From a checkpoint of a small transformer trained on Wikipedia: MLP 512 SwiGLU, biases on query, key and value.
Each number is 128 + 24 x the weight over its row's rms, rounded and kept within 0 to 255. Layers, rows and columns count from 0. Numbers have three digits each. The size before them is the row's rms in percent of the matrix's.

# up: layer 3 MLP up, 512x96, rms 0.0945, rows 52-97, columns 0-95
# down: layer 3 MLP down (transposed), 512x96, rms 0.0828, rows 52-97, columns 0-95
# gate: layer 3 MLP gate, 512x96, rms 0.0992, rows 53-98, columns 0-95
up52 099:125152124106174145110150110177137104145125122096111102136130147094157125162102123129150112152125129147092126083120127164134149094155130136128127109083123158115124135116122166076090141097151144121154173136117116152147131132102082174149153081148145139114112094139148105143104114143144168175
down52 106:117119148122145185116128120094157135159126138167120160151151149156085150130135065120102086134125105097115164155118156145112107150112143144145127142147091133104127106157134090087149134148130125124120101147093128137138098102138123102178131142215110126112128131110102148142118124121146145096
gate53 119:082124124133125133117118101130112129112166125124111127146140148157053140106124093142123143136143166142127142122143147143149125132155121105147076131119097176102105098104092147147167094129070119142114077136136085159138123124140126129101085119139140108130122132120112091115161149139083172158
up53 113:162128137119135128122127101154115120112123093107097130157139135093148100103146146141143131110085124102111099138109093071088131125115150161149139176133201114124174147120130143135108103150133126104128116105090090071175110116097092142139112128149133087109151146140119147143107095118130150123
down53 106:103157099133133089151102140119139134112160135118136097127104147123179113110135146156158149172119115153128094120095091117156068134138153084154139119117125127137131074132150135117134172097092101160114156138106141128138103129113108137133064101104151099136114128089114076122135127149102149117
gate54 122:117130133177129107139109115115155087088137155161144135173100076115143135085146074127109121134144094142133104084115117130159161138162147142171155127132136129120159129141139086091140150180130118124142090090139148101164127133138134121145133137101125165115093171135108128120087115131137158136
up54 116:149122158164108133098150163106153106109149159127146169171116146095156161109175129131131117127141140147143118138144155114149091099124153130142059088117118148151136121144144104130072129136124124147166125125094111129116133119140127150184107109109127140138113083117153118127084094152181142131
down54 114:091113116160147148134114122163109137155135175095100134137134167143095132183138151119112126125107133135168091158116096137115119101155116155066142112123131134137103129173139155156103122106113127101106145133124145128132090115114079112079099136125110073142125100125109140089156150118098107158
gate55 087:102120106119123120098112102095100141180109109143173113139123100130094106138175060153115155162117100118133141116078118146125128095105103131130139123133126148105157123129153131161143122178118094149128126112112098140144152150097130126089169130121158143089132135137112141152163182137102126167
up55 093:117160126108123142118121123119134095079141162124118108158119139138166137130127103163164097142123093135135198150179142103117143143151141101153163163096098149108128119119128133124156129116135177140100118099078157135107180125120131137174123151142148128159160113133141148110099136162153127087
down55 088:157087158073090138138127140121120130140150122127183136174155079118125126097148099148146120123104096128152122164169082166126144106121147176146118137120133134164129114129114149134123157167087104162134154163114129094155157107160126170125152151128128173133112122109134102110129118115140118154
gate56 098:114111116149120120125102106123104124114132086135140138139157116153135122140056138133170111147116143130104114157147112081095130153100102127117145153103175133113148117108128108148096087121159148140128167093084148140122122116124134146123107096150120128086146150146106196161167137128080150101
up56 096:121142149142128160137119145174141135148109123160151114176111138185100125136112113117138138126125134183136119150143060149139135118123131124065116155172162109125095124092087114120105085103135178169106114104134121093127122141148098153123123086136108104124088153118111129113110106127118127133
down56 095:117126119145162124149096124131082125133129126108158116098150120144127171156124196123112133142133114101113123106130136136155130094177157147108146095127112106128169135129096137157142107130141119155129088136096067148160129113148113144213131139120091129146125101156125178145120131132093128118
gate57 093:140093157109141138157135133106074114120097151109133092144091118108146097165146113097128142171170138115158108110113135090116116142116113132145123158191127077145156131098115113123150112149163132166134143142123137152155114124111105129180139130159123130098084167168146120118096147102102134108
up57 102:120168144117132108120135121155137116099120113115154149154094179160083127139125095105113124132150159157101087164107145139121123119154103117140080145152085092134117116137100148117171139127157111133153125166120117195156088112155126119122098110106126130114141134093125168106099123123179148108
down57 097:108129053111120100095136136182171100136117099072159132152127109119145156147135110153148134150148128096133129107157134125120102121119122088163119149168067132135147102129108183136101107087128103120130124129108152172093106138151143118111129137127120090102149139121141145136155147121115135155
gate58 090:111131113120126115132103097136119115178125131128114131101138147197098125146128162104088120131174165098124146093141158115132165162164128089140176160101110173114135166115108139145162136131121117152142115153135125131099102144126123105080126161119118120136119145130141170146101131111094079163
up58 085:192132156101102138099118119099158089132093123170144149105146097143119099105152118147133088145120129153066136116093142121115153117130123121146147132129114131131164110135142165106098133073113155132135115134131141067066139149116138120118153112146109114111144140116108110144079131123135082149
down58 092:138151162118080110116119136122133113153140120140104110139136098110130129129155105125129162156122106136136110091106129118112123074129133130113144119136153083121178103110182141127143136110088218108127103099133138110115109145094166113086120164132095144147154158173102131122149099122112100121
gate59 112:129153122095152089116131111142092117088133107149178156123111181169093153116142152128118160116152187146118122100140152151104108166138110126127082082114111104136110117106138130131138149098116116135117090131142112140167112102163103152139135112128121124130137177106114134105132166078108093143
up59 107:141120135158133114151116129093112140161145203122077151146146145169122148127147072122125124140129081123101116119127114115149108074129073177116114150099154124093138162153146134105134136095159084147152118129112125110106139152141124147107139117115130128088130083143137137155101158113130112107
down59 120:096098119134122096150110113124107140128109105105135088115120100134107142153086130093131150108171168130143120125144124140097114208163094094119101156128170114161162099128154140129124090129117093140110108155126159136200143143160111090135109114117117141134117146144133149142133145103113110158
gate60 068:131096107116125146122150123107205156099150157105135143094098120168090102147102154134132080145160126135146127131124129056126114098144104142101138143117133134125110123110130132150124105119156083129128125112119070119149121133168119123133121116075134131108109143143185138118109158093093116109
up60 071:121147100125141136155164125151119151153138142135132056127165083161115126135101106108144081105129127118104136152111112131129147081117074090133086150118152143151125174159151110122112130130141152117158153155126071124124157094136127146133120161127125114150097142118124123133145099075114175125
down60 068:158128135149095100143084100135133103118154127136122160094134103194093126121115157115088128081099130143136132113125107141130072134141122138141148125104078125104100143141135104128127139144121172152151143123140147080138102142112148136148125131115128123090101122110176170082097105151128084161
gate61 099:160127139077132142143121133177127199145107107187146157073140100125083141116111103138089170140105139127107084155139115146136127171133099143083126107118124098101153108145115117127126117134132107156151141153140138143106143147122153127121127139134120157150139100103159149158112124105159141167
up61 105:093117157158137131153107084095112079141127143137126080145138096100160143152157150116181163139123129134134123171142162079115131085156140129186159133159125116134116107119099095139105117139141144127129098134129091101142138134130081131156131104160125120132139124131111152094141105144073106113
down61 105:136110133128100118134107133172123086175130094144119148135091109151102089176119142135146088165119137136127114131113151147159130175122136085147123132157097131138094109118094108131091099140147133165166141131121140111119111087106162154135107095147104068120126109083131147157096103121108113152
gate62 076:080125090100147088084154123080069115110122113115115155132114168141116134108144116131099113159137150109138139113157124146133116151122101094151111180166141137143104134139142117181116100123091138145146136120083142108130126117149175102138125131131125105155145154111117084109123143095135185117
up62 079:102127125127088104125105137129147129173135119153146140184150102124120128145115143115150121101118110147094146125151132096131151103117110162157166094068142123153155131097164109112074148138108138127113142110155139156155170152106089144096115137138148122102167103107170168104128104096130096112
down62 080:097140117110118120121114147102096131149150144148119067112141156184156173139098119139156151116130133127115146128136110116135163159095143110121164131116141137152141133180079142119147126064147129096107182088149134154109148151106143136140108118131133140143107177153119120112181151145129136153
gate63 096:137148137135134160133149112132098086135155122138140144170121137137151175107112114133145106120102111113107189120126128099146140133111099077102132112140130145088090159103101117138086147142136046174126105154114109095124156139118125115121153125112158147136145085113131108134155124125153182107
up63 104:095085143119137110170104110111112141048125161153133148103137121124142128123156146114116108123147132154157103151131118156123102151120115129156087115162172152142133146128149174096146136130119153121093152111126089129168166099094153079145126118158138099143169141113143142112116101102158106113
down63 096:144156129121147094128126197132133117142121092116127107118118121091162086069107107145147126147170143103127162080150104159125166134113125146130102122171144142127108126136110154136120108095158145108085141129125179130094088136132129113143128093163125155095128123138122180134130157158120130157
gate64 097:122122119116108145142111113094156126097100185095110140176140161119174107140120118165122095124115139153157118121177161161102136064112126138090108098121125144085110110126115123170072121129156131127161144119098110130106102128105163107164142166135137150137102142143136125127119123152111095128
up64 100:089187147109127155099129162128108151153163133151104115147182109160156134124147178123137118110129110112144134130152133160106094169092115116139131138132136149152094175107166155131168146119128138097116103097131163106150136106086130136099139128128137127156143162079120106142167141120146164142
down64 108:158097140113154121168112123122166130128133113141150123143139158128125126149132095171115191097116147147139127150149146115133161135148153149145068134154118095094123114082150085088142160140131160138134145159144090129070124090143155121155145141122161142146152157136156160120134100137100101129
gate65 120:151127145156132113144113164111153149143136180124137141135131115102123140117145147198129133095115136095128154124175094100169126174165139105130146148133143163085122156123094101137132132110097115092119114104119097114190110123131175127123124127129172116110143151141065130111146151106120131126
up65 109:105136130135144157109136109101143152108144111142137120115155156146147152131146107160141171064137147110149111164154130131131144131159122099133112146127131090115154116166130149100123101135147125155134181137149106170119131188153169135102077141134089117148144097113122125139145080133153175165
down65 121:113133124100180138145139115118078140091118131107115120102131125181168099123139132059115127130085107131134147117125095135115138097145124164140092142109118116133132113096113125105127204166157119161135157133143140111143140082142131117138129121067125165115116115131094146115123115172120151131
gate66 100:118139122111121116121116146078147105102159110144185140111150093142102120118136114091130124102116122096096141139130130171122192144166153127133122084152112125144154097142132154108089101086150118144130150154180127113113121140125152117137109089131111139132050127154137133108138102115169128145
up66 093:119143156130092151076108140098117121119135097129116111148113169121104107113106113124116181085131122147149150110112173157132142101121147114121136113113115123140117121088104080123108108121116095136123162144119121130145129128190175161134103093168087139090111123113152171133153072111150133124
down66 102:116145156113136122158117126104137115178167108097157113136137096120139135125144090085165122146118125133132148140133132153117186119116129136163110115138114126134117138113167192114122098086133086146107124118135113176085099132123156138134135129180104102147058139146100091101133112152127105122
gate67 113:144133131118145134158073115132115156131094104145160103148141112125153096095093160127098133140134108110119133124154060182101140143126115124111133135113113100140116151153108120132116164124122165130103165140172123123094117146172123104154147094071127142135138125187110093103100126124134119165
up67 117:116104115123155149142127133147136146130141108131107141119178123137085101124139141119137112109103137124148077159117107166101164093103144077096105125104135126123139106093142124152111091117119104174133104151151130179136164107123159138106134071122134091078087152119124154088130143149126094107
down67 109:130142086134098135132109127102148119109115145138117131094140162087113138169119127130131128125085158157119104162115066110124133119166111119097146142111134141119093098140101129156137137118126068109123133146163115126113144128158120126128185076127118146111112145095161049136145136084121132150
gate68 093:141144091135120099113097115155131142123149107133129149083138095149108098119101115154141158152118137125134083133124105192133120099132107182148118106084123126171136152166141114102145128135132129116104125092132081162159121087074149157124104107111154119141087146113146117117167121153124167136
up68 093:110161127142134147091086143140119146158152152152115106093178119117122125125106090109132087150098152109138097074140121134102174144174108103124143125107187175118118146117134112111124147167147084112160134148107138123120106136126127124103086111130176101129123130116082126119098120101146109142
down68 098:132129149173122118141139155154101163127147089137156102095120145131132094092132124132132112142114149113071107098083129166137120101077117132126108136089111154121122126097093103101140119130130076130130113123114163119113101106136111102092155129154125101155129196128132099131122138123172079154
gate69 119:124157133133107173093101114090140123100168127092102124134096082160128148093127107123103142117131143128073096121149173132095137109155110098144112156134101087113108145108145132123128147137124152151132112087120099124128121150154139115110119166114102093158136148130116091096090066098147104128
up69 109:110086137104145115136125091165135130115140160147121154101127143125114143084122142077121121119119098116148169169142108154168140119110150140099104132103159195120116091148108155117133105122142106089108099157127102099132088131125160146167122149114142147100158122127107169116114156135176133091
down69 111:143144158166089123138119138118124110113093129109113125124085092077157122174149165167125121146113151139144073171171160124122116106177136133117111154144117079130086155135099146111112139128098122147135144126157147118112104148085088146111127097094120134128125099126180105130131126139154137128
gate70 107:133094103130138145143104101155111119176130092163154169152145105143135109107170122162169094096128101116130145142140152089112125142154120127102090181093141146087103108101144141129139113093138120121123114152122131133156145099149077127119118126107160112143166111124166119128104091135075112105
up70 102:115120130111079102168129109111099133146124141138133078136152132084110193145146125116143081131156157113074132139155122148107146089137117141142144084139143104107116080136136092090092126133124128153153116091112107110106126131138145117155147135130137151120177142062138137113159105140113126113
down70 110:135175147148093100130166117118172116155133128133121138162130105156151122152108128126153153144158146127122164117160180117140096162162136134150099097109145158163059147163156118107085100123131144119108119144095140112103101167097135135123148141086160135145139134184134132141119120155135124125
gate71 115:140086163113126146138159116124107104112153156135124136133163106149107121127090108132153178119181140117171123166123155114121119074158122106123101134086090077138162135131143088139153152157124089145163114135112111138140120118148132113122100173096111113128129135156098130104131103095111150083
up71 111:081145128144103161093133154130116121097114139119096152124125145134130090155100114150124148130122112155135160123128108112083137168155127161150192146095160126135124143153105094155150114183143155107121114128142119156122155098188132117155148147143099157142123159136133161113137154166150088148
down71 114:122099122108141139128156130084156138123141148144145113079120098156131166160139140148148125098198098105110147158120110110108129143104086154138142153146111112161180126126130117139180108123177090121116105089158120138099154103158117116160132125109107096142169104137103153109144108105129135108
gate72 110:138120156123107123147080124127128131108094108078146125162087108133178143121130128149096154130099146118162141178156131127137163091045143147105137145147133126130114116141152122138143099151127155122161135115125132134140117090162091169100089141124122126149143131145147169129109135163105110083
up72 101:149157155127124149122192123177133131098119136159168092085144153140124135163153123103101107131102174099157104126145127103097085155111117116171121133163088115154135116159108125140118137094140149147123151137132105099095149164171102160144123147163093126126101129107150132122126134116113088131
down72 107:113151117086132135119141152152109155104131139146121134133119093130134119101109153123138120073124124124140171181121118127152138146082094135141151139136108134206111142122138114126171131166144151119102096148119138165137111101135093136079149158112153103166149174144134112082101149119102098115
gate73 113:147086139126105108139108129137156104101135140119143105167121132130135140133099153148069132127158138090125128091119164066138099166074147130130136118124159166148149121124142116123109161148094124134158143104108089136077100153118130124098073080130121140115110108115166137150153097140139136111
up73 106:105095138149136135146148165110124117148136107129169110126129124148106125178111143100122178111119151144105144138138139175139155153162112158143084078114121093125156143112113135124097121143126101076104114129186127106170137111129154127130152140118131162114131103137124145067146196140128141121
down73 111:132146130146122144106130154123144117195152124169099134104114138133104145136186127152139116144104148144146123148147113148097166133162170144125173133133123161113094139153120076124119093103117117168138115091126119084103125126115099149190113180149091150118138120146133157137096121137119150148
gate74 093:161118088133138168119160146079126111118106140134147158179136115178128140110088134154057120132136119113110102138158131146154141114157116142107155137160161118129128139133126097162146170079146121148133137141133164084124129141137088136124165164112098156109110102101142118149134131176123116139
up74 099:119099150131105187137129126124157166102140176140131110122115132049131182149090136115182078150115101130124089094132124151115130109142155135142098103113156146135134096111106146137108105115139109102105123133139116138159115110114137156123110118123122135162121161126129091162160137157099152096
down74 099:089148101104120115150135120160126129152137136136112164174099103194142137136143121145106087091139125132143126124088148136151116143110152089175145143112151138157118139122122149101120092131136095138103149127159147137104109128091111133152096113137134106058159129096105179126131110156161123166
gate75 106:141147146092086101131080129106125111177144147098145166161128066122159138113111147134121121130173108100116154162151085127142125151123146155113118127173125141150106135115147148142108148102142159108113142122152099114116139135115120093170124133137164112065130120108111124157108099093101163104
up75 111:145140145093086101122115146104142087146126130124114106106102089089133151132108107144097117141155094108116101096138129136145123126174137165155126137128130122091135110117157126090104108136162125117093089121107098119154136190103166146105118117110118165131087128161098126084104114144119148186
down75 109:156137110104135132167149135144125127118121105108129091124123161160110135143107123184092167135116149102152116124117098161137099111096115107152113132099113123127146122083076130108121110096085076159138108149119143118152112111121159185100136097105116145142130149153108126139081129173107144084
gate76 078:110101158124137181114110133130129110142134100089113107104109133127130149140102158114148132121129132152130082126134093140092142117096133099065151120115176107144124097160105120180107155149095164133121109122156152149118123146125142079072095144107092157113129141087138140104174108135119119118
up76 079:116119142084132069143158120160123135171138164121149114120181126152154110100157153127092103095138089144173167140154146107168118105101139137158117119144163144096135132134119117124153127102133091111143162110121131131139187127119141112102125119150102101108114161097121172094105118131117159131
down76 084:109118122151167109210130155166129166151111095129103127145081095131097137106155151129106133132140132121081141100112109140101098141111157127139151110118153129124099168126108138116146161146129136114132109175143134140142090125152156155110096179173157152150106141110114152153112149162124122133
gate77 079:092114078118124125099124109107093156120128145113113153080140147095082095108113106147139152128138113107152097095131125118135168126130103111145104142174107132141137127122109098099111117080166133186138155159103128103115126086100109155147111137172143161123101137158161141143102138111084122115
up77 083:159122142096101149131146111157126116143133099138137109144098080174168164104138110145150111124100149108122106138133166133100128180101132150106138141137139086131135150144162132122119149148126117090123096063152141155102114174174166136121127145100148093141153128109134128083132109089164130117
down77 086:098113118137139116105121190099101154113101104110196144104099103126162145119117126097130133143127121132142093114155131169125139176094095063148094117136115148139116097139144147112096090102154125109091137119107147141135156140121151143172099164123150106118118145134101158130121145111093141137
gate78 081:130130152138078119144104139138129156117130130121144085123102142115073085135097081155135161137083180124103138115118108113115155079116131133150105134147182150139101174103115151118113126159111120144171115125126128134122151133129111121111116095152155136118098139141121113067076095133104122141
up78 080:140118126121099152153100119096139101097151161092110125102153070122104118106115085159132115115113141140128126136103127111122129123137115100167127118122140110147112163141105172153123149152161127122152119115139083128159150112162069120125095152139112082144129175139139119099142096069162107094
down78 075:096137161110121100135112184122142136080105124118135168136134148155125101105150134100139121097098135107118121114142108102098136114100131176108156137158148103124132115133107129093170086136117074182100104113094160114126141132112158134121143128162181100095126154128156094141169139127105121136
gate79 088:153114120130143131174108110099089094112133123152106140114142108146092110103130120172127139074110099138147173143140132118087142113091140125148085115070161117145116131086148075153102137123130101118103098111129100111159111125115123146079116135125076135144174113161140110134125147100135125141
up79 095:167168142140146142104107144115124081083172130091088142134106123115131191071114108120109112121092148115131141137131104159098149145095134096121085111116139105116072117142140123170107131105128101120139113124133129091110099135110139132088096129116093138171157115126142112113111142107096131150
down79 092:100124130077165110154140178176106091127162105109141137107134120115133123114174160131153098132076153121092087137138122142115122129117131106095116126107107135147097108143106141121113113094119134142090151146131102135094122112175154160143146069133136138116140142133146131129202142127112151154
gate80 103:157132123195110106136111122181089104094101132163163126154163129136148090140174143138114132108126127128117146135108116122093108105155164123150133144101116167155118134106148076141149107159070123136130115126154145130159124097137117142142142142111103102136131174134078136156147154124159117103
up80 110:142134144140109141139130140156160124110146124173123187142145140150169131161110160172115148152111143130129112125130092132135132154114097134126160160170152150101163118113119114126062136097127106178159163107119073148110119154124160147107157139141158127124117140151110115119087144076112142135
down80 100:131117148130073137161119147124109098126101106107107141166151129131136125151113111155138170141142096105135128139135147096086124111139083173148143087135148136157117121189115120149078117153134095158147139150128108149126099124129120117146123121131093129187136129178102154173171142097107110143
gate81 069:118151121141122128127120165106101164088126125137169129143157110148172106161154155177124158148181139128140142128147134120136117139145088170119121110141111171129119117126141152122111138122114123104090105145126138169072145139151169105159156092097139140147153077097090134119124102168136155115
up81 073:117087146154131132116123104110163114169096160155143118099118121160157125161164122132128128100132170156115119114101160121138143126121157127109125120127133113102128135138138082133091136159151126156137154083136091100086164163100087094133104160133132136118131128166184090134117078107165133143
down81 068:138127144110107121146122136187137120150107113129111089102121128128125109130128160186111109161144148153066158125110137154100145174120144166145127151144106115167118158139139106158155098085152149101154157108131138116073147123088137174118149142113130123133098135116135130152109140125090156171
gate82 120:099132161128131119100139135103133099104082163114116121180167143111122154095139128122137153128156136139151122117140175135149084145136102107133094102117135108156098101098158142123149110122094128073105150149118106100117198124148136167108152087094165111124116140110131127097141156154124155132
up82 113:086112156138128144183150130122149072100074109148122070127162127160111117106134153064105154134133108120169149171083162098097125149136106123099117119147154086134157144155139121121101134141157099119137165130141153129129144130130130108133131100140105124132161129147125155098125133115140132093
down82 110:128136121167095169152110137126143121135117128131140146085121148160145136148117122082130131183081145095147110171109116130146156089148104136142117113095129110109160142163152073116093129105089145141126105108130158131137093141115074134110140129108127161104160105139122103147119092107109091086
gate83 092:116162171113139171119145160112131117112148144115150142118092170153099149144130124134142138091160120111136129137142131160140135115110103119119135107109149166157104124137080141149135136097179149077098106132122159110182105122129146090127169189111136130075154128122086108113164134132142132115
up83 094:097102123172148157128145154147146103115133134149170090131155131094146128119135169138116141133126127116149144140125132126128192085087106132175151168131160123111172107108125098120125110167127133127145169084157152153096188158111145158122098117128136120142132140135110095107090138158120146110
down83 098:117155146138150116147130120156156154129083117110094123123087065157112127171106135136155106126152143150104139110144129147104115147151116143169068118145119119101143118194148153105141140155133131110110109168115120107143127159142165132178153115128163146086092137135100135162100105133117136142
gate84 099:175084124149135134119147092133130109111147172133143112146125120090118141122133141126089124095106146100107133119149118130145155128107130131124089151101115126107132067147171133104119097165094149104119109105118160112105086108109112110160091128115114122102171074101145102148102134100114068118
up84 096:095095098180081109120102170103111127114098145140154099127144162146121114154123120063147106127103135130142127123066127133105116180137148148091110149103141104126140099101102114131134151099118144137133148108130179127115085112132115150086149147150132119137132088115126128177106153154124131122
down84 099:091149121099090096110146144131113130129134082152136175107138167127139122167092117170126103125124156132106137086148082120107111141096117141136150151134155127149119157095135098155161117116112130173140127123144107102132168114111144179139139108165144152139140178111140107099112071136121093138
gate85 094:147131121088111161113119144118087151106134105155110130126140183131158102142132151150099152087163120149098143070163166135106157148112112139139129121104143165141105124164084167106118130098117155100141080144141116128100118135175160114139133090117105153119128162110136176128103127105134141125
up85 101:147131121103075132087125139102124116119103115131123121123130141089139110131147100175065128113125110091150113105171131129163147101106092163140151140097142110116111106141099113100144147143153136134100109169130150123100190143120119111132105130136106139147151113088148192110148113138176148112
down85 101:135121160101148068129106160113136140129099141129141093143118120108150127113158118113117096110128166108095137088134140123143127108127119153131145109127109113138106130161134155073117163080133128143105082099133122091119114122087114062108093121092156134124132057117101118166121116133123134160
gate86 094:173147151128150179123117105075110138108102142117145139134148129133152111115105143114146136132095124153158119124107135116142134055142128158141142117155138157084136143123157175132116090120132092134096125126169118167163166165132060142118119110161113155096097140145118120153142116148118127113
up86 101:107153140164084133147164131108113126114107168149153187133129184133113134181149157153141146136131132139151124170116071115125159137117120085153112141104126140110133120120143146109128105143139128097132132148136114099183187106125119126103136120135088107153128123124123135127111136068181124125
down86 089:117175118110170113111122091125145112121140103108108137088121107166130118074136120111140083135170094148136148126157097141116095154090145130134129138111111139130098126140125168129158112145148178166120135166152093134128101133132138105092169163141129094135104171150146119096105097175133133111
gate87 095:171129109156109153152106103187125141155106130103172101119095136127168081153167121151152123099103133118138142088107150139136121150113147127155112110160121134133107127137173120121122114087147134140157189147151123102108112096129153138118117115119118151146125071152163122121103148118171105093
up87 095:120137152118131127171171154117119138106136152155130097157190128105099143091107150090106119134167105116158094112103119130130111118135151115134107115060131161132135156120104124128129144172172166134108091131131110117176153096114093134105133167128129150110126137134134147115111137120142155191
down87 101:169130106142079156139136097135112131133127146094107095152120118108134128150127131088111100069124117132092132161123168087119168134117159149155142115145131100109118137093138091180139138146134144107149106137107138124116088152140109128123163112059113157141109094138185120110124135126126087118
gate88 117:135099148133187109143075136142119140102163125143118155163120103077104066109100160146111161130138104133146145139146158140121147120131129085162138131145121137125090137155098125122105110095087115162127125130088130139134103160108140112129125099115108154147100160120083133160107115170107146093
up88 120:123093142132164087182131140141144106119144101140113161154130150128103131109126143166126176128122120187117081104162160093105141144129134168126137121107134112109138145156130101101122164101116140163139131118088149155073137127152100110120113151134133158124144156128092162093116114118068131131
down88 110:112099152146097143106126139125145143117174163106139102096132152110122106142153116132172155126078149138133070137137120109115163073147154127095126098110137153118134117129135153154110176103144153102134124084138136110125086140176106157102082141096162105141160110111109092118117127127153133139
gate89 096:135113139141179138165143167098111119125132098123115114141098125109155131137161136126126117112140107146114143162062135129131111109162175139137093143177165088110166176125111110149106167153084157144150136117168091114152131156086125162139134138133147155108159123134145123100102110127130151109
up89 101:131170134098152089132149129120143103107114127097147137137156100105183130118128127124153095160138106139155131175122152135150103141097148124173094131105122125138144178116093088154138151144103090143144102077115119116104143106127118120136169127166137151118180118100125106103097072120108142127
down89 103:106090155114074144145116090113110128099114129154143127135138141112071140102106111130151173095137151122118073109161155122112157144156100133108139121101138143155105076157138125095129087144126127118118140121148129131124095114155123138111097102095125100163046138151122130150128121143162144134
gate90 096:164138140138122176088107116128138141110096138158076109139132187113147114102114128118117129077136128095126136148158110159150105162108152141107105124156131155116128151121158126139133111138082129135145095130128128066096162127109077139107128102142110167111138137081145151179117134161151127125
up90 086:148147146193125143129170149124128165140169175129132128146126146130168120112125148137151111161132132136118156128144116144147095166111143124133097149146130142111104134167136148152120145137091117104120143095131142057108156101104111166149135109152146124177151122105161148158092172151099109154
down90 095:154161120123123138151152177116094148103133155096123111125091144140161153127098124086151124121113155155116118121138137160099131160157093102144066112174083092092137109138160112134146087115080129155176150127127144137104121146120144130109102155110090109124126120104131155120161160132154111126
gate91 132:141139084183117134097106152157170148118121142085138152107137142154159125122158117145124129069140163130131119102133135141099085099142167160133121123123113125135118148161103126124117149154104168132104127117089151144136162110141131154114159145118128109175074148122145144130085086167102150146
up91 120:135128123103116147112114134131127147153154151092121067157131074079132192103095131111147153146127112130116141125086128114135099091136119091084125107125123150158138131103131120144121126147110117144194107189132104107116092122145129129112099115137138110093118154109129111129173166135105145106
down91 119:090145171098123167116119133114170177142114144124096122131112092119097149108145123106125124127156103132124170112130054166126139174159155146134115109113143142132138111156126147127142122126168170108109133177126119120192135127167163128169165119115131139114132156105118135157125095115119133131
gate92 095:119137118162100130132124148142137136095119120134123150135142145084111159136163147153168147099117144126170108116093084151124159119128163113147139108121140162120179125121112132096129099105098118132131143177135089164133160111080064127142150082085169140088115152148152153130140116142136125131
up92 098:173117159153118106114133115106129083105125113123149155156107168113150168142112129122152160099115136162147138105086124121097157147111114113129114141172152130134150130134092132127085078107178130115125109141138127137125106141114111111123076076122144160133135104101111170184142143092112134095
down92 099:137146138081175148158145118131130108116118140096129149095152092156127156123094095059093153109156115137103151131149129121110132122078136119133127125117101127111118113153129091144171115123152169127050167111109135096155135129180145131129152107112159107121129147160101146132128135147132117127
gate93 084:151131154134137070120111125075129150149153112122131164116117143123157148114138098113096140123126151110139166094148139107137136086149128095160114161148080115104124120163123109116148195155142139109092110157160141156143115133135093151132096144111135095112155106110137140119131134079088173103
up93 094:106133097118112173185091120143104117149126108086136086113146129143174129122140134111122106173129137113129143124118144163117137135098170105121143113106115142127098116149115112133062090112142122089103133103140098091133092095165121133122131117145142122133069104113129121154121169094132127077
down93 090:135118107109101156120144143116140156117097144145141096143100153079118121200100097143150128157126109136146181155145080111120107138140165111140121139162114164120145150113156106101085125155142136167168122156128118144123128134102123132127095131093162110124159163134114082169128120147107098112
gate94 064:162109149118126116148105138151129132086102115125147174133144101107124156120098099141111133133157121092128135091152101101072142119153107124109163093145087106154151116154132116101142155107162148116123108173165154128137139129138106158116139103162086106129101161150090135090117080140130172142
up94 066:121118090118167155147156105175119121139148093125154149152131179133159097150181162115104113092118104148122119104128165135154092120163135108129131148142172133081138131195097147159161139152128130130116119128134136112112147139120114132125110108108125172118138137122116151168139155089093141090
down94 062:121119146103152162129110100141137135127082118168104096125114160176116094126115164133103128119143094103098118100147144093092152121156128137184157109083128131151121173142115091135130094104138179150163101155138092144150126151094123105159101095116157123129115129140134145143148100141104124158
gate95 100:139159095101106152146149162120148105122067142135105167140133116140133169118085155150163125151134144136111157125131129114115101101151128136154188156091150133126109156127162119154087117136180115153158146168102140125126160113140136094141128085145123141104137084130139114131136153123074147143
up95 103:110156144132124105168124107120158119159142141116121125164144114124094127134126166094178131153111168155099138109141126135129107101091115136139117091126147172073139181127124162144116112158139109123094104091112121150145105152145084152115163118107110100102134143143137104144136159120165086179
down95 101:052089125139141093153131121199113155141121140165106131165146158141120113124149099077157094113118114141141119104125144105113140121139135150124147115161119118152109074162108091076117133132139113127105123117118121118112144127142096149126141149141140136137183140118173108134144150147167137156
gate96 099:117146181120121138098133133101120147155103103160112117154119166091070093112083119152123124089165125139145143162103095153126131126100129126131145161112102121121139184115094099130128105101138123125160144181134146091157087150152114155132134113118149117109113137092099098129146158161117145144
up96 097:178130173126148116152153151133167142133087149124154130125075115104138119135126152137133073143165120121113126151102162118140114098097100148147158135138126131124116168140116120127124168154140102108077162096133114086131141123136091149148185117113169103120128145115099152113164167091114125118
down96 110:149124160173134140140156103136144120114145135126139163157112105101187155113121119088136110119116097166146119150178148119120129133139135135147102155133183118148134147108136133125100133146098131083105137081139072157128142131130152121165121124166096128091119102153143129111068128106078138113
gate97 111:108123158143083139143139122098137125113168138122105145131125135143125153127157070153131147141174134110107178146116118099109111110155091119152127171139125104104191130159111116184161169128118114144131173091156096140140159111142145129134120138147123131142162184146153124123144141125109159104
up97 110:113110125102147076133114107143149149108144131155164168130101152115102152140126155105093115093145107118108097176168168132138159141132141124101080122143110127143138083138181126119150100163137114124108137184102139127134116146115098160147075157130097128133107160139125154110109090144126104133
down97 111:135138107129125093105102139122177114078127148119108085129121127132160134129141138151113111140169157109140142141132137076094121167156108123121113117120123133096098145126077104168132137113147161128093160131144160097167146139123165164078173085107137138120120139138115162139100112117130143073
gate98 109:161133152141141155108166124144079133111120167125105158102097109131107132105124094135111114119155149109167150143123173146146101092180169106136132141134127115108088105090112125114092134128133114134164133155062101136161144117126127139133133092110064112096135140134122124141166168148131112122